From a checkpoint of a small transformer trained on Wikipedia: vocabulary 1140.
Each number is 128 + 32 x the weight over its row's rms, rounded and kept within 0 to 255. Layers, rows and columns count from 0. Numbers have three digits each. The size before them is the row's rms in percent of the matrix's.

# o: layer 6 attention output (transposed), 128x160, rms 0.337, rows 22-63, columns 80-159
# v: layer 6 attention value, 128x160, rms 0.132, rows 23-63, columns 80-159
# q: layer 6 attention query, 128x160, rms 0.113, rows 64-103, columns 80-159
# k: layer 6 attention key, 128x160, rms 0.114, rows 64-103, columns 80-159
o22 090:099095134096174140109210090123125123132136101152122150156141092145148114128068109131143206207114132166109109163090111141168179143123119140113163103138135149142147122147166143106071151153189086116185129204090165145125143147189143146130138160
v23 095:141134113106156092139187117144117094104147135084109127147148188146146123198121059087157130107182111088098185114110169114119100114113121161114114095100176177146094134109138134108153109075185100121112131119166118186109130183039115135115109151
o23 101:151135130052081147124163107130192144150163129156069109129124134115146182141178072094101117131106163085125079145218096116118132157201114134141139169113109096118150050170150144070119153160101134121152171071063102099124108090147144156174108128
v24 102:104111118152064131138140115158133133144139163151145118133121129130088139126146146161138146181099123093142177106112174113074141154136180172081160109209079073183121087095146073061188105127103177151101078169167156117106120114113114141142145140
o24 104:100172149080155178096115169160153093134131095098061216099123078099149097177102146167106104087085110180188150126109096151202131123157173141175151080130146163134126108161167198135146055143120073078173149152047143114090140123119159130086147053
v25 093:112123070125117097111139178126131100125094181059095135084172125158131123084111146148129100143141076130158176098138059196140108138180154113151074156137160148120117139098127196135127142109118204103132173081128157102155061101092182100183126159
o25 095:155100180110131148112114073103183162079080157141167090115123150142117151127152105128118143107107165167120107146113129130083143100113110148103125104130096142137152180131169149128152109153115096160116122084141143147156133167131051199092101134
v26 099:139121116146113163117085176174178177129081106119156098134114098142089089119140063161110158170104177097150159150108159116072140117167125178123136132122108088164096149102121097100177148129063158125174146109117073178123117195098115129137119204
o26 103:081158138127167117101184176079084163132124138099104177100137126167094123165194118118136139133128112115126193154116084171115135160143094060185094137092099104106113134106128177116151133137137120111090158103115134158069112102187172141113097088
v27 097:096111158079105133127096084133112150104117128068121095213142128115122132158071066076116091104157116112110154168146148156110151125155109111115045135154115171167159110157103129110119159132124145138144113147123144081129134185112151137109196105
o27 095:190105136124096121152137126128143107128122112157144086089113143154133103095100112166110133092107135124117151079132105096123118068099181131113127133163146087127107116111113192136160115104120164128075121115203093114136153089158055097168086157
v28 098:129183100154108142127135183124096103081107152146105129110136142082039117139146165162114178123127161082137181117117119126094183067112134168148115155120115124086165152132110162154132112154135135115093078143127121178059079159130094117189174098
o28 096:110161165100163121152158111065130193167119132124111112085208121078123082164122138143083156131149130140108105142091138150137108155115115093153145077134144133141106123096175089099146157119159084164173124142068126110155164101164131174127152149
v29 111:132134178148185078135135121172163137138117118074115095137148106115155089178132116084145105134198195152164157141066121085071143121165139193164120103095132140130158106143129146123118102137160161117095118151087147145192139111167128056165171134
o29 104:132160120093057112171134088112145034134127119083184144172180166137169100132157187104095131113086135117112095157104109147143103125073098097107074124147106081097143185129134111181082092146114102119127120117159066148105100159118074142104126152
v30 095:191123159133108224088176080125145105130157129119155103150158105179098123178120106135115110173123147140105117105191146109113119116161160098137193153094120134126098171164165110116125109124106091066176166133094122105108124109157110106144158149
o30 098:069131155103104145126098135128106169154088163158139160096069159175123087170195103108146098110231128119079169141099101163102160133136069149123070154154151096146103074098101143108112168146124189180161086108155118158061122145142165113125134116
v31 083:138132146139168083130188096135120189149139128132159116136109077145152134064102122079129096138173142170098078117126107115171124152176091130083102137146080123136139125116143146136133125099146160164129112067170118152118130104107129127197095133
o31 088:118143076139029167076110132155117112094126129137145166147052130098051120130137082159152085055063140102138178216143137124114187121133180144110143087149131167130066153087121131144143125127119169110133171124117130115139147095179113202166115099
v32 108:149145083177157137121156133132127130190103116115156092127113127177113153090118126181140116113100114154179123084132070072156131163136054125090109163112111102108141108143160111171123169112103143085132090125156174077174136133112111121170129089
o32 105:141109126101090084093131062119117107099100169155103140081096128105095104133111177100072097107123116155159154110122156144152154117128173187136132104120144166103124135091161156153171071107104182163127100173160093173116161135146148125106205130
v33 092:147127121137186185112093165129122094172114062156159140103165137107128117177156180159144186115165107089119169110118130146083133081122050123111181115164120156159101096167150178154156194117120095083108154156085119174141132140143124120155148089
o33 100:107150093121113148150184150146175113063130111114074150150115164095124084106067127140070113113130184134059066053156096147132115152123148135155103097083088137086200124119095131103199078144119129135107102136132140126136171097178126137085106148
v34 114:172103115129161101154080102171154136142152107152137117175129149127127106160054143163205134125113115136158026165096166096145123120146152038096112120108155152079182146172116134124105170134184097092151143123063127103139210166107110162101112105
o34 104:132135129147094074131091118157128082146126126135111059102102136064136152111120128152109111107139125116096118110172146135120083132088011104146111102167166151067094129155150137125083159104098150118127107135136120110165086196102166117160122124
v35 101:103149102112092161047141101139169111170051102147122145065111082096150126173213134108141116159134140121151143101126107195103146161120121201153117130125117043126111088110123198143152091147140103147084157150162164127119049158112149093157147081
o35 100:120150123123126138153162096164132135106104155138137147126095116131077129142106136127173169165060132158114099167149188051120149189108171178104164122112143172122131152125188093164127107161137129159117125105101163165075116054109149096082069087
v36 101:079067129101098144114089136110157079109081164110102148112146156157142101132191107132078139175121165138103142127114161172155127102137133121152140137115106091196173135109153096145112067095119146167103118168119138117118134167086135099141196101
o36 105:103196117088137176108110167214088105150114113080125160132134109125129125161149098181184118081145102113161126164104104059114131105141097110109119134115115180150129177113074133142148135095146107100133175123108102130052099125138090164135081167
v37 090:173116069098112080152178101161185106106169124129072129085125128146143212138118152105156122124121167136131090071124091095184146149114146115122076114129124154077137100160136181139083146135163124139161150031130148174098165076148134121134103112
o37 094:125080155130150136088162173184136143161094157068166104127107161108149153162153134113062153079148168070118137140163143127094130175109101188135159146095163136129120156172131151092111121123076095128134150153134142140128117092149101134156125108
v38 100:115151114151105146116103083136121100137177164094110148113152129137099123127104138119128142058115170088114105159092114097157187174081115135153154115132118092133176075131119161101135163180128157166110084115159139144077099143113188089136100147
o38 105:118100132180117119167126128123103137133073133143121083124091174170148091177119146115109138155136123128157104129202130199102105143122193143110114106134154114118081084104107134136117071089065136147163116103169124186134149159102053152162097060
v39 091:150106131103070142092099149127167131135162076172104132145125159109115146128102166097131138100212159104161105170099029150127093078124115095103145101127157123100197109135107102143150150149191061127128111132129100114141117096130108105085155122
o39 090:072159088154148121133121085140158087118075121163152087160155118105145079085099062103165102113097118118133079097119150118113158110147048092159170095149151167070154154142144098169068118124114090128139137099142174136121144162144112099138119155
v40 100:159205087132085131132101178104119088147129150071096109117185126115094144142115192167067114068111114103153159140122108097145130138045112100142097154095087127085166104145142158120100143109112083060148195114132107119191104143113112114131180091
o40 107:116132173129178084119158124115077125111122143133128141104096162098101112106122169141105188131195171143139119100120070163082116087208125112185097082129134163177145157132121124047165096164090123193114072098115145134121159178146095162109121169
v41 099:070121134082145199125076188116166207085139142098194124112090152114139122138095120162123091134151123139078117165142161131113134128155164077157131167122160140141094127111069103103174139119113147137214125175102109129124176099122073135113115079
o41 093:136135096200098142108158137156148101108122087085161091102154092125134122170108091076177159109098110105088129088082114135180127151139157159155152179212150095150105154132141160138096168155144095136063136161094203109145137112152117125133071125
v42 090:156146139151157163131132140109109143165143106085131122078112135141125131151121116124135146137114084085189143142099116149090107100140168092104108161153096107175111134163113181104100106118140158137091151159108135106098104143159141142212114112
o42 093:098123128100111121137117112143178141143102087130145153142192075158147095134151137143099124148158127163079135107145144085171125154104093111055151093113123174102143134138162118061121148109128020122141101113108134143099213106173144157098144125
v43 096:100149113060139098118107182158147138153090165181173118093113116134109122045166211109132119146112113177108111126138127196117177145160141208162204077081174104111156177080132121140081125157101118138151119053141171162086129136107158127120092157
o43 093:152105112153140127126153099146134113059144071170070103150126133156124150129112096137175157149160112147176133158155124083129068120094111083135131120108163117148084126159079074195158126103162184102051131123129121121151099078092107135118181079
v44 090:165090148148073159171093155128125165174161117132105096149131145108080163112124068144147133178130073134094164099061103117054144144149138156118130164179160118125092128101135189104145134130184137087153149135195163093121106153135105149112107116
o44 093:075141112119177142130208123167151120090098039166135111098108108150105108095107140087096138080088141052115156157137177142167145164141083107143154145061147132149186126163092134118112154109085117123133106111071138167126159144156196126086133135
v45 099:191204124084120146106181084191186103095165139122127160026089113148078143129160199145138115145076163098120095125142106122121145191115164157142174111126105108111158105162158183101157054114096138169129163122168141114104135126170100158155142119
o45 096:060075156066090138153060161095099152155110096134150121184145167127091128154125128111100126157077135129146121086135149096076153148076177190093066173133127130183094149146114134094130137116145098153186176151100220125124131078116142103122148113
v46 114:133134096077198141088136152109127135144066179130107111146130152126124071125069117190148129138085079120142123100170131102150112076144141107110177149137128101120103091097149111100112164102075128134111110155073132092118136130110092157160091136
o46 107:133111111076116153166117149120203169069126092079077158153125100162130120164132092076126141151140121192135120131124131139191125133168117115107139114136077200176130148128164125112176130098151113103147175054141076123193150090124134122113169113
v47 095:082161126152155158145105138170157163135176158092115174111181188129154031120090133114058162159139129124105111164158189139154149118088103103143114171055124140126127116112143084091136099146133088090144151087085159191129105106078107141116123139
o47 096:127083125109122112067065140075111123149098125094145086102092121120188151152136158143132112145149106166067094126149127119074110129106115132174140059145112152094108079093106129159112140129083145096032113127097035112164116100135139145152082111
v48 098:197165081138127151090140092164130162089118171115141115112128095121098116152121167158101111086102087085176167114138125121095172132102133172164065111143092109083090073104094201090172105083084123153162055168150087146130136158133132154125128089
o48 102:147085125105062130166171088071196147180138085161109118075177115083116109168117121126164197187083145152140129132147194150131119144112143152152132083118170104147049125148170197122100084153171127142150117124059175131115123118133126145111117075
v49 104:058117102146118104106169166201123152105148104164099153121110116095096140124178115153159107124065119067112100109097106144096140178120199146139121145156147129133113157116083117208176167139111199181169123140086105197127144125094161092211109121
o49 109:119175057153143128133102110085114103130138105142130141070119155097118122088156065129117219139164130126198146200093101166167141124109124133119175173135089133077084140059167121135083150166128080103123133133152195130084168123170108129044095123
v50 084:121146107134164101156136144138082207140122115120139168159125114145080159115132138110193147067155134157160222211134124087120104083131120174138123104078133158150105073068147147125125140124128106123068119104111121153148086117119164120123140123
o50 085:161120116066117171148101110101136067156142123130126164133148104180172150095072175133120087120108160127110077131175124143123125185185167068112138086127126130098179167119163079125155134118194120089134122075134098111129176057134157101159179112
v51 101:097147169145162117103096136135184158147137152079088159095076150148119170144119110141181097062112158110113094144144116174143145150176144089151072153174128124157110072119092148101138091160178070139121109098090170099102161100109167124096125092
o51 099:114206074133134223113074184132110102137132144160204097131149134110172107131125112090178122161161109122123091123151094147112177157142153185107189098162196124076098127216122135105167119122124129144139086170128178163088096113122143094136151091
v52 109:147103140078149106112127112101098130117058145163085141062113086091132131080121129135136104146125065126162130148174151184153149086151129115132150132065142117127134172099101200159131120137127199058102121103166152100055120171109157070148080124
o52 105:101142127162078146169088081124191154126095062145115122147060142153102117102114118224154130128123132142063152120165153092127135194084121127136116145130114196163105120106190075120118153100087126158107136127139104144177119107111096171101094107
v53 099:129171139077099147121096130089135110172098143109128164146147136157127095112069126115085090141179086106100098126067095090138130080129176094098127112142108152175060157141044103159095083166107142135117151113131096119107071181143216146118094128
o53 097:053112165183144119099162164131072126081151121099166158122177124139164161114150123114116161125146162087141129137112118123173057160145111181139155146127119148065145123113187102126168110137128115065128153076118068049124193138123168116154101165
v54 094:145102175117082092062164121163122141112167132156099097153148130114135140138159132135139099123133117106163122161116087095088202110095137185079062130120089137106162047166122123141154115106147160144076167098116123174089121122136124118132097140
o54 096:188106084072112133115151098132092183199177039156140136134115106141085132146096085132118113137115139121141128176118083123160100126101105115179115111081168121129077106093152092106135106090143098148067170177197179175109125105103108131118151129
v55 102:105145152137158086101110082061108109155099145113131139098109161112132100073130163144055082109086087083094141163127159104136115059081160159137118131117138174140115132141157153130142118106088186123131140152230222131082159108144161154164079131
o55 097:181107088108135170153138082107176211116161100120167105080168146147113103123140189202131143095094131138135153088086075159164142110135142174140113121175114098116185159106151049110172123102108130108122165068091163114170104165067055171123116159
v56 102:126193127188089179111165103139170128144147066111165143109078116156053165105126156127152107146077119107164151096100075165131165097148187062105125129105148124129090170171091128176093129151161119151118146167075182023131083128116149150144147104
o56 101:117096137136132055149076154152077124118147151155099085125164086116133151125132163118149110097210136123123032133125116147129087166082094120153100149133036188070109092149152109109093085121086100153099098171154169150091174147164118081086133154
v57 094:163153146131112144133167112142181088132180135095089109081109097154104111149160090119078148123122115126145157088088122127085173121137126105091077134134063133100099128147173143113173130150075189098094126147162089155103015117107152121136131126
o57 100:096108140136131115124156164138070124141102133144132149137136174103113108171195190119137136054185102097081109163153224141108125116143140180138112104148114044126125099103154117027189111104140107171120173122094153110118128130155159135104143099
v58 103:060089133153092119108083120104131151139092141164113213072149123144146137136131112146119159154153153148100166061127154096151141090118178185136100156082160138147174159133117080134116094135082084097091102117134101120082141134058118128124170167
o58 101:134106116137146166140195117178089159175159136169146133153121154160131129161184101143108106096112125163169078103129138101138093160119091114133135123121158159129157074077131132148189088100146135149108137123122107153153102125095173144110140177
v59 092:131144076173134131101147081098150079124083115119177114161116138208141172125098114110099148189085082070133134067092131051120096145105091159091166142147169126126134114119208131132121109096104144203145096173136162108111171164112129134115169162
o59 092:112112155097119115139116106166108151157137135135128087103120138132098140161143144101121068091129140139175162139106123066134133112099132178127128152127051116141218129133121125102120136166125142091171145056126126157087107163140110175108150142
v60 084:112131143172193094132143154127151078086092130128130147097184109157142150149108091118064115153143144099062124103141153150136126106105136152149168129055100108144180124104196104144087127089152152110073149159147139155128151112087087077136123103
o60 089:123096104113055099155155099119105117091161164096143135173107150103112120130137086111113067119154084123120164097145109112148165141170121129127151122153158112136160078083128080072118164116141065154169175148127091138126135100147109209108114130
v61 092:126136118225084102179111164089081135073095134206186150118155138088158119100145112153093201127149110106122102123137127148124154145167130097146138138112187163128158130066161118186104111124095138159115086115118148177097129106149092157157128094
o61 094:133125105124087122118139142145158125204180172114104121115174170138118169126158160134146095089134100074175117095054126115151107146125125113160180137131112141157140123149100128141122136104168158084120123142126151174126113156161155113126156145
v62 102:187164088188106136166130119151066164121118120162095127154094115147128125097114139157175145156124090168165089115161085135075140111176158104058182135196098131106088080111114143116154115149112129117146107131092060105145103124158091147089138127
o62 102:112153115080136150177128089122184127165133193142107120150142129157147136147113109127102098129079131151167151145069148110187096126129083123149098086139196155126128088139126135136122105133129091123118121085186151127135171125158180100156128109
v63 086:197113159118177082102113161158110136151056152103118120167151069095098116140086133144111109144095130086119170173132131148106160146118118198152115082158132097169154063182154225132101088070088142171104099144152097095099051180176165062154097147
o63 093:150124155105122126133153085136155139096103139128177094101077130181161107116183110152117159126123156137195160131140134142173083163071174092110131126127150154118076165092150129079144122142147131164142162110152126159107154125080102166168131160
q64 098:157111093076091080168148102136170193096104131082180145131160161097168107147156085099094124178112088168120104153151124128173115108111094137105105103112116159107141109141112112069114156132086097168150111152140091162093078105108110116131197138
k64 100:070163143075098175162103174180163075136157113139094145125168111108107156174129164198135104101155096144094117105126098139111094176156138142144147224106185111074045098121124111065135160085130097079127135152137094112091170117145152090139133132
q65 104:182138167204162145152129097100105111141143088142141119103115153133177142110104093073140103131099147145184136183104149135167146113125095151139122083155146191136117134154140129142136104150165115083148102157197134121110124187096149110173151073
k65 098:139134080125114092065123158103129154099146136137089084154112131135119130132124082069099151110132177102120171130060127097092172186100156113116153106134135081144122100105086153136150139140154099130103197203124191136130141135120144090176079086
q66 086:142100150167116152147071129148121101121202114144098166083091096204137135079151092197157105162170145066083116150147150138091180150123204124129124143116086140099144190139170076132112124109176199133196161133179110128095107162132078122151120128
k66 094:145075117151058163100128093028115106139098052104137129192100179115133118117120130162088149172130157090156148132151108131105178148130121105123126106099099064189111142172182178120109096102120088084107086135079146159202092147209134103150102144
q67 096:162148165150179158143084123193160066101122150162154110138117168119147136128110129127098110120183245152163175119145110142079140108120120156141161114163190113155086179104125097080119126126205133101146144134182095166138139149120153129177100143
k67 085:110149084172148123135094115156110130149127097204119131111112142113149163117150146105100157175100212125116141145158180130132116091099143145105058118136146199094130136126102202169104124131131072180153092141141105140146078130125104090114170107
q68 098:109063146087069115109074164098101141227091158121103100108080079132118141148092162157156155179137149135106091100126128137065164120239166150101109129118161150100069116144158118166094124125077136170105086091149117141084137095149116125151079102
k68 106:137073092109068124172082113103048167144142111073132135164129104109147072106152095161069130138123101109217138158153094086110155200145145103140123098144157139129148093187126143116086194126106170101183104123118147121136116120112152108141139116
q69 098:113149099146126126148065144173196130089038149219120149103126085089135099117102060122119153105138127147165093103128092143111154144113171178118169111131154105118105108161125080134138097071162137123117121076099134069089147127113137137115072124
k69 104:168189152146181133114182159070081082128096129112077169127098125106088096113125170155144138170078138187128103124108183096074112095179174177143100118120110146118072131143179150097169161209137113122175074088122124156098111110116130171122053105
q70 110:133177138113124128198137083133140116123083123146130150090139222105149149137121158136123142165094119172135082102122138128130094091192114136140132074155135105088136092115090099094075111105166163081130108138232107082063137102118112104172194094
k70 094:129187085144096081107099111173164080146148140144161125105116121088146108119167090167133134098153100134128168038149115141123134111146153154111096147067163136115157214123089135084139121125145151117135094181155200120099129110116125119130166092
q71 100:116139170164132150147148105142097090139112146214164139131135128093108167120110158146142141077151138106130123112170116146075125153139103090117202157144158090098111110089106094097084140125154113117118095151111132125122157142151181135133083166
k71 095:161168107123131104129125115134120148153143074159164075019162142138127133126119089113110112147150145167117131111161127146169159144098100128112112223109160132150121125146152156127133102158109141127143103158089122112159119080132124123083161090
q72 097:119198125113137112146096065131138139139136123140087116118129121160204119088165093156123095056063064099122152162116130156138124114129101094136129153107092103179103115156111101109158105093140149138136164115103108070171157142155161098162068137
k72 091:179133134194169152173157162109167113143105172063049117086119090148154134138099148132098146132071078048152089108106122170164133084149178101071150147103067174091099120132159125123128095113172174191160130141100085134132138167126154138142094153
q73 110:124081141144164150100109225142120180142149150058137081126168128143092156149108117140174145136178133129095111164076139151164149171148163127097116158136177163157159127105166187168150138169116092157099125089096104112149140109122090141126134115
k73 103:076145150100120113134108062165100136109119118161151139193126145148148152146182135134150092108191130115099114113120146148160116068101128152149141067159110143142103111128123114176120136115128108148096151143158124176134151093101040183159112172
q74 096:051146081173160159149180104151089140124131113122170111155109130108178085100129152127137122141145070136116124162124167147098147121114142090143115099094158130128130169145112143168113140178113163159175164148185126136167092163140055119119063174
k74 101:116135074170111126096082128158142199096131153108162125080129124126113163151137132124135127143148168103155154095129092147139089097151114184149141134123117133093121063110104082113117157152128161166151140126065125066119113074127175094131136150
q75 109:106127117145129192100121100112170133105132132127125112079126105107103128129168157089157098100111148093208137165143169175185176159117177115135131138172094107180173097127153088152164154185155111135087161086123162101131129091021059127142136144
k75 102:125146165143221132143161175103131101153096158120159135130110178110131074095153186111164123092110120132099156080109137072075074152135162118188081105129101170100175140129095120164160199168074155148115161130131107115111124149076111171176066134
q76 096:202089077142111154148112139137096180115123118095177117164131109153084135100084122123157137155096074100158159106103105112119187082140105120064092139163065131127139157125112113102150140158150144188102096129067119149127079159104092074035124133
k76 094:124096150101159093187113120113120129133190083092174117084148153153077181165147131167120090115124125144112085121112116114088108125154106110122125168127180143152100096141098097077148138137089131115088125075152108176082171150105137113172105166
q77 101:122154107152096122126135101092114126144128132096126091117092153117152154110103165072080125084136129139175131099180199156093150141116096147116129129149158112107094162118190143147095070139135140120133179090095139166182044122185141207126121123
k77 103:116158161182098112101173083059091101154140147129126139185142113146181136133149208207104133131184095132089106174154109113071113150125191125138120086117125125116148144146104162124120124096128122170085131166126160142147118112070097159197111157
q78 101:105181116146147137150120159135121069130139148085150186127130153194156147149138070125081193134129139183083112126085154115122140165177141090069096146099145097133077133160104153132110130125151116123160086119077145085132122131098147140125105090
k78 100:164150070138150094161160171140139092075105122128150153109139108146109137100123109189074169127153081134137120159184123140171165165147158121151116137104177127110145148093123122153063123152130097185159220106140158133150133115134158139107112150
q79 114:129131106132147139200161156114151116144130166151124108049112054113131099102169095122131114140133106146133101145152098085167082178131203113127125137166130137118126171086150166082144220097121102126121166114110156112138094137063080164138143129
k79 111:095113111119163094115120143113093112107135143078094091156124101091178137135213057066172126143178145179107125152100159108163065082099127096154116110150111171164132106131186178054129123199110108112152139097133140103164068163158118145141182112
q80 099:084113170170124102131129077129159082090145114128143138089104110111107126095118154085151133109246150040158108119123161085081106122115167080116112094107140101140127179171105068134090096155139123132103171162123153104124189138125145109152125131
k80 104:141098121118172094185110130102068182092121130101073099080098124198115097107078136107166083153130146123144147124141118141131109120170155124127076162091121163089090160041110172146130140139094143172157101130133134157116124133115055114035163113
q81 109:155130163149144084146164121071132159159138144120139114103138153150132107112112069130209090018159061150092103120088105113115113140125110124122150163124120108122104082110148167136137087128137128117119144153121106161092128089153089108144110111
k81 094:122121142155022119119059076087097175137170142103092098099153134134153083173091179087094081169163137184126146156135100165101150113099136116066122178082094103132057125144110108109191116111144087113135099131149119115139128133091146149113133117
q82 115:125061119083129118121116115069111152120166120145121185173090083117122111090102153142109103119127101096069127154102129141170158217135146140173124109095113176101146155109182114155203112112164113064152128118165097183153117085138163142079213139
k82 117:089094134129163123161124109093098118152175188121138123185110149194133136152106155098095134188123159108124112120090158167144137144145136124177090107079148073077174093116167044183091100109164142109063119165092097152091164178083170184056124136
q83 111:106171114137115160050139087135123156084087152057111120154160128118134084141172141075163108186106137130106098176146103114081163215195182148132108186109103126165119144148138137139174137153116138142137100087120184120157092087128124126126139189
k83 108:133150181120070152127173113185139125117104081116155161144138122187092141124128116141087096097143096148166140088153139145094062124110168180212137139133144104193214139139139147125128106108138140133132184102140088144192117147151138168094106120
q84 107:147101205179101161120137101082128081156201144116133108150138135177142143141162047152154131106127114146169170188152113184191103141147140091100096096133097121169149127152084083114123150143172118091150148149118158103092110151117179102175156104
k84 118:149073093125109127091107165126121061123121087095130092148127155105134119124133208150067153091150147124095186146162097143162150187107100072111102097114135143099154141128096181108108104122080105144110161137171098168099161101132147156105076157
q85 104:144162088164078144118149097128158107109113144063179136142156156077185159131162088133094142194157146133114151118112130111148128159120159114155127131112135124151089117175089120127111159168082065158112092116146115133138128116145129115134136131
k85 095:130117105126163148154124190196164132051129158177055096091163121095048150126150104165126114141148162143115152090100093164127135169141164191126192182169126093103140089115141065135053110145123133134118158134076135125078101109164149115110068146
q86 115:153097125131103133075080094109107142128221106125117136170071108094080083124125153125118175140139255098114137123076107139128135107146096114139129135106187122154128119143135095124145165164101155116100117162128156124096137102154138143038153147
k86 116:115112138148164115234085126127116188112144127110137114162135138129127157099147137126158111110040132139133134088168127134133176150108113114109091097167115162165183160160115113164089131130048127158150072135132111116131099088119148095116124090
q87 103:111095109143132109101132131185129162156120094127086165173169103177108130126088119083103106107116121096090091068099080137125156071091144138138110170074137109138146131156168085111118099120102081122112122117155151165140082152148096113103102075
k87 104:113133154129102162092182103102149188159116091174136194152144147132114165086124120166075153116136147145166137168134119116075151147135136155098172096110140070180123110103165117079111111105137060173081103113121141107111043118082109125189055107
q88 105:149088154177142130141087073116152125072118125058123129145130121108125162120190090082129109138105193149095126100099156062138166099103113102116180084148172133144117124185152135134088140170165181155110131171118111078097158156100076127144204125
k88 103:120137128141135182176141138156090173141092074158170105165171169070094138162110085118149116098162119196094135118102143105157129147095118139199145174127102093131132117073084075163135139118141069139136162135135148061152087081165177114097137150
q89 104:162111193122169090158124155096132101167150110098145168123125175088095174128099062108201052186131122143094129136123142151125096159121115142099056187135117094088128082130117167146141180105166094121137120159116099165092119081130111084126133120
k89 095:116146105124181099144062085101098118134165176049137150106095177151166123120102105110116138151119150153154149110107170102189153181095112105108095094126108175120112144130139103133113131105123115136109188127106132112142163131149126038035087153
q90 102:141138126110056181187099141108197086139149161093094115116147145127135138120168067153074132155166195141119158140163153097161127170138166136095036171129068121110108163146102100112126172128119100160155108164077097143102115116102152115126110062
k90 101:144119115142132154155141099093131042105132142148199145100175121204107118120114118179157134132110094125128156152095086119088075217150106113145116132125200160123099166090133146136095106108121092047134124074073110155131124130231075155123117128
q91 110:157141126167186133147072121166155100028119089132138122104123118075141104114138091159141108142126207085085122136100129104129182108110163088168183080150107135146157105146129103146103125167115138104128155175143176135072138138140124107153099154
k91 100:089189089133174181153074147106126120099102146191092144082103126108105147166136144129131075115130136137125150074134158091136122133110052186128162182143145125130121105150157110144138120116095115103122104144130206066111096148121119105131090094
q92 103:155104087103083149117094112153136064147185109137106171111051091186111124116116182088158096117175129161150118131169122104108101083158158088140125116120145126135153096127162136122138143136110148153187121147187102123120128136137034098142147132
k92 108:100097104085011125134147155150154070121089158098087139171149104112114127140172146130091197141144157120060148169150063123087161162162118082126093107125090120132116141171140159131128142080107084108120080166145099101145122181075171143134175115
q93 104:163102136171125078088128141128115162137175098110134111118113126123163081129073143117129169144176105118161105137086102100063070174123152105156091102143089152138126169128111118100192108138112183117135095153145170074080168090148176098128135096
k93 104:156180148093124115143074090080106112155134118182097066089097156137137116113163122091172136092104131107114070113098129114068116092037227080151073146137153109146102110160117163171120102079147163096144154128201135146117153156127112106140146103
q94 093:158150106079122130194109140143130138123071166158143163060154127125095079126084068119099109079117106146139069152133098200132072125131170124162124163173146108121130074120185131168114195096143135136128121126106123157113091111116116121143110131
k94 098:137137146075139084155077161076098098142109135112179143101157131172124069111180107111124094065123142165102158097126154137150113083091191071120093153127087142129113076149162139128112079133180169145178117078129135105104094112172125151129138068
q95 099:129158121157090035088143171153096093129157159080113096144116092115108092185119147072140098113121147197142121092130121122112128123096099176120106128097156087133091112176117121179120158128081102086121108092083116116132186101129144131175114137
k95 092:104122182083087102119163060129125090119095077187170131144168105101074097144109151106184145122135099171081164133120116145067149140191148161119202115180109112119117132174126178159159128069197096040129080079124072153127067134146101141130081143
q96 087:081087083131139141135133199149091115116112111128049122098152136130050095155183087107079169114204112100079157143127116151161117134054168105141112105122155119149152064113129198110087121133079095133096110134106099139125107132097148130133136094
k96 095:167130120128166161153178201080145068175141169211132163136130132126199096115172120101135089136133120147126043109133168146109145134025121181169122153121094079109110123119145186150122096127144099152144098157160142103111136106125125156137104121
q97 116:128069096179116135101118085143091131107149169080167056157122171084115145177128093086162094117190148137156166125102107125121149083133202114095145112134170125095150112170128137110122177116111180113145113151056160056127137170163162037117153069
k97 111:143092102178087138089182105174079115093163097114118072088161105130107141137145112121164097161146110141100094148086102154143116119131140142131062064123123174143108144081121185091129099084157082176178076104131103118167108040159111085131090169
q98 103:118086131116140211188136127076123103138153060162149171123173174130109159134091147112091138159116148065126077115163130141151143112120151138116116132129088046082148150151162063161154117160152131116124181121131105147182118149157133091131116167
k98 104:180099121103175110205133083169116154139076154141195134048097177106160175130095123119124215174129082080156124138137101132104135110183135129110115147136175095130180139086107159126116180146105130151133135143100175042100128087162103141147081150
q99 096:092092164142142139133112103132103150127140173108127087171102159141154155150141178115112080092124119128157173123131125152073129157171182153112102186153120093154170117082139083153121153110164133129116152098084197155167125117128105136148110105
k99 098:106132198172137162092112068106126139152091149114154176107149142091186166130130134073118175087141145151157119145071142097126080138094110075135072137125118157100119144057116119157151133069093137117097176166146094131160127151126052147118162160
q100 101:160155050141165159143053137141177128149076110170054094051133116115098142129148098147145077118127162161132091174136101097113064161133170078111147125163151129119133150094151109161157113124102150150120082097147138150129098097122169156101204154
k100 084:144156152149096131125130141126153067170145222131065157153088094207140133147155129153137055118120163104161148118114088080119127102083156131129143092105089155135108162122182179091085143173139157110096099127209180153112154127096110146144175092
q101 102:089135156146149104112155169154069115155156123152158088124134106111116152122190126102152121157140122073161142101112113094179094119164094081072074123093058139099083133148121170097138132128099103162130179122091118220161149135159101078113109132
k101 097:138131134116158099134121107126156140092170132146096104125156128160103164111070221142137164143165106139122098186156157144037185198140134145103198160126129102153104198187123142101092170112028110149126112127172145079147148157100159112111134180
q102 113:085112157130092087107050154105122159063094180064121117124123088195158132133111111202131103155112133096131163172151102114164127209107085085127076110123193100152119152135135116125164108110104132113113124093133094107163122125031138150137147151
k102 111:161052108134067135145140127108148150115129121088163109191103121144129073146117169194169071185139138109068131143188122116076076158064086149118119145041097085090077131153147121106114157121153139104166120169116120096130139153112082143122040140
q103 109:089145159155130167190122123149134101150115155161153150121179120099098117125088101177174115135148168194105115082126111134171080167112121128087098075076126131108092126120106193164167083139139120119118151074132091093126147156168091110130089120
k103 103:160177102105157119122146142110122088105086175182163149135150118160109069170143161116116151148144143196096089171136162082028157143093075123094105121073130111119082154124093087161147091133131139141126129136123140109090067138135177137135093143